Each number is 200 + 40 x the weight over its row's rms, rounded and kept within 0 to 999. Layers, rows and columns count from 0. The size before them is the row's rms in percent of the matrix's.

# down: layer 4 MLP down (transposed), 1536x384, rms 0.0977, rows 1531-1535, columns 192-383
# up: layer 4 MLP up, 1536x384, rms 0.118, rows 1532-1535, columns 192-383
down1531,100,222,254,198,277,179,262,157,198,172,198,174,175,197,199,243,137,151,296,230,220,224,154,164,167,248,129,197,269,168,173,246,166,179,173,189,175,190,200,255,219,272,241,168,115,171,142,158,147,213,229,214,140,179,169,124,152,155,198,222,222,88,279,189,184,251,209,184,147,123,166,133,127,212,163,164,174,194,210,213,160,168,169,214,163,168,162,175,209,211,154,206,190,215,241,235,206,173,190,223,176,194,188,224,174,154,218,228,168,266,250,224,227,138,228,199,210,132,194,186,248,178,203,145,189,245,233,136,180,148,224,270,247,205,236,144,178,239,181,133,214,212,146,155,255,223,174,170,157,210,201,287,255,185,163,170,189,188,247,183,160,253,264,256,225,223,243,181,165,188,207,200,265,196,168,193,209,231,178,225,241,157,213,226,232,182,216,168,220,199,203,161,186
up1532,095,201,150,173,256,213,207,161,239,172,216,224,147,152,222,201,186,213,205,190,210,179,162,131,220,163,211,192,261,244,184,216,271,266,210,224,197,180,194,154,187,129,209,124,224,158,215,224,190,97,160,153,164,235,127,162,119,116,129,205,261,233,192,273,152,217,203,267,190,205,213,234,170,262,231,175,207,183,289,238,265,202,248,173,197,174,216,130,185,253,197,183,180,234,258,204,206,177,193,191,276,193,181,174,237,198,203,245,240,143,235,178,264,234,182,184,170,186,256,154,171,155,225,211,214,223,171,234,289,251,172,254,220,202,203,254,176,186,240,186,205,260,193,208,203,201,175,213,224,157,260,226,178,157,209,249,237,182,138,207,229,94,220,176,175,153,238,161,106,196,177,240,126,243,222,178,166,203,215,219,260,195,166,308,276,163,122,100,177,209,186,288,161
down1532,079,210,248,245,169,180,188,187,222,166,174,200,169,139,137,109,197,223,151,258,145,226,223,211,275,149,167,184,134,117,172,135,211,202,161,199,173,241,127,216,152,179,189,226,170,235,188,229,242,188,246,199,299,242,207,171,231,203,198,223,87,229,201,213,253,230,199,184,199,251,233,152,208,223,266,200,197,199,218,168,223,182,183,175,210,208,178,199,174,167,228,239,251,234,190,165,173,196,245,178,184,218,250,191,193,201,175,210,178,161,226,259,184,252,235,176,224,191,147,213,267,192,233,172,244,234,224,186,142,170,264,141,214,189,235,214,271,181,129,142,173,203,124,187,186,212,153,149,235,205,223,188,227,139,176,147,144,207,155,92,237,247,189,165,156,170,188,177,240,253,223,131,223,111,152,182,188,197,108,245,113,185,214,126,168,232,189,253,189,203,236,186,238
up1533,108,256,229,145,270,199,104,231,236,187,229,145,220,175,194,173,252,149,170,248,161,222,200,162,258,202,220,159,216,213,174,157,112,199,170,202,183,257,177,168,259,215,215,153,262,118,245,160,283,204,198,224,195,237,192,214,191,135,182,236,250,273,195,211,140,246,157,239,186,246,173,254,188,158,233,233,256,178,212,232,220,246,230,149,149,193,181,217,240,175,166,133,165,244,192,295,206,242,146,173,146,152,191,181,180,167,183,219,177,173,204,206,229,202,242,227,200,186,183,214,222,73,260,213,105,221,237,216,216,176,237,211,193,195,178,209,280,136,185,210,163,151,154,162,212,233,214,160,225,162,177,200,199,194,197,215,206,181,229,98,206,211,164,194,251,225,219,239,199,169,257,249,205,306,179,122,190,129,194,219,159,230,226,137,231,209,164,300,149,174,142,187,257
down1533,110,172,216,228,221,163,215,205,181,216,265,170,237,195,252,245,265,116,242,216,178,231,185,150,245,224,192,253,275,164,209,276,225,249,237,175,243,169,174,153,303,191,194,206,233,166,215,190,188,137,190,245,189,199,211,203,199,208,242,198,148,199,221,214,213,173,183,219,143,282,248,258,193,269,253,278,205,256,240,226,197,188,161,167,201,238,196,202,221,282,274,150,163,168,186,185,198,152,227,227,130,229,186,250,261,151,129,209,169,173,163,235,198,162,198,200,224,249,207,238,173,140,214,202,247,161,137,204,294,220,240,240,256,221,138,202,291,233,219,157,173,172,195,193,138,182,220,232,204,146,198,217,118,264,176,215,193,164,226,202,212,205,162,140,192,226,270,206,129,171,183,270,177,220,192,176,191,187,156,183,230,189,210,146,228,185,229,205,182,169,220,236,235
up1534,100,154,187,280,209,154,179,222,227,186,205,269,258,203,186,160,169,162,181,176,214,265,204,235,166,172,228,211,170,222,180,158,184,176,164,140,200,208,214,207,180,189,166,168,203,169,209,223,247,159,195,161,233,224,175,193,120,164,206,148,180,153,185,236,192,121,154,207,217,222,171,228,243,189,176,202,198,140,146,234,202,217,207,229,250,230,208,247,219,201,241,188,126,221,137,241,192,176,234,183,191,121,133,190,146,217,141,179,149,236,229,257,131,166,213,197,232,255,180,170,193,210,184,245,213,235,202,231,187,196,178,240,171,169,193,130,104,267,201,100,198,187,250,200,212,200,196,217,235,154,118,229,162,212,188,230,190,191,235,154,247,162,232,160,198,114,279,150,186,137,154,231,176,227,157,263,228,171,217,165,216,218,213,272,275,197,168,190,198,245,230,168,233
down1534,089,206,240,244,194,202,165,132,224,223,174,223,200,196,165,165,186,197,151,137,222,239,201,286,221,161,153,226,206,162,191,215,148,205,180,145,116,149,218,210,191,138,219,206,163,214,220,246,173,205,207,205,253,178,236,144,193,210,151,277,165,207,143,185,205,264,242,201,239,190,190,233,209,144,128,180,245,227,227,269,282,224,115,247,139,182,164,180,155,198,254,139,248,184,229,209,209,249,186,149,216,179,277,162,152,209,216,235,176,247,191,195,237,175,213,146,151,151,32,158,257,293,228,154,238,188,214,144,237,177,170,252,185,228,184,195,176,240,152,190,198,184,191,215,233,256,234,235,219,241,253,191,216,232,180,264,155,219,197,311,206,157,156,211,196,220,238,197,143,285,197,182,178,191,230,168,149,196,214,225,208,190,209,184,108,183,158,207,218,245,172,111,182
up1535,107,207,166,179,159,246,197,207,203,223,232,299,185,181,163,200,227,242,152,243,204,186,196,226,173,191,195,189,203,229,206,184,242,202,170,237,109,231,224,217,195,183,248,137,134,301,199,102,212,162,171,163,201,185,213,182,155,216,274,146,258,201,197,184,176,217,210,218,202,85,240,184,124,230,226,202,204,208,229,255,167,262,235,234,210,262,139,208,227,167,149,143,196,173,202,181,208,175,223,206,193,173,208,158,216,256,251,250,247,246,176,231,193,202,181,193,205,209,193,200,197,205,223,261,226,150,144,173,173,102,222,168,217,216,202,169,164,103,139,150,221,210,166,244,150,186,252,221,199,150,235,220,200,168,219,201,233,255,172,189,244,170,212,148,191,114,205,207,149,188,158,142,232,87,178,175,152,191,180,159,172,190,190,145,149,192,203,133,160,136,282,210,198
down1535,101,215,215,142,143,180,190,224,157,136,177,162,215,179,130,139,253,179,163,161,244,223,195,228,220,274,149,142,168,147,188,187,251,171,162,234,198,153,245,152,219,169,196,191,257,173,168,128,163,189,221,223,192,211,333,229,180,126,110,186,215,192,242,246,114,206,205,190,179,170,166,149,191,132,236,196,157,234,135,222,137,175,191,138,207,198,169,208,185,195,230,129,214,203,221,147,239,179,160,126,195,181,196,155,154,205,210,186,178,208,191,150,195,168,134,156,163,257,196,155,216,241,253,177,214,161,299,175,186,94,147,185,229,218,238,166,182,207,187,206,130,243,167,225,233,154,206,172,201,210,155,177,177,189,245,284,118,172,213,239,253,248,197,170,247,163,155,256,190,200,212,259,213,272,162,140,200,192,218,235,253,167,198,233,212,150,176,202,176,212,165,294,206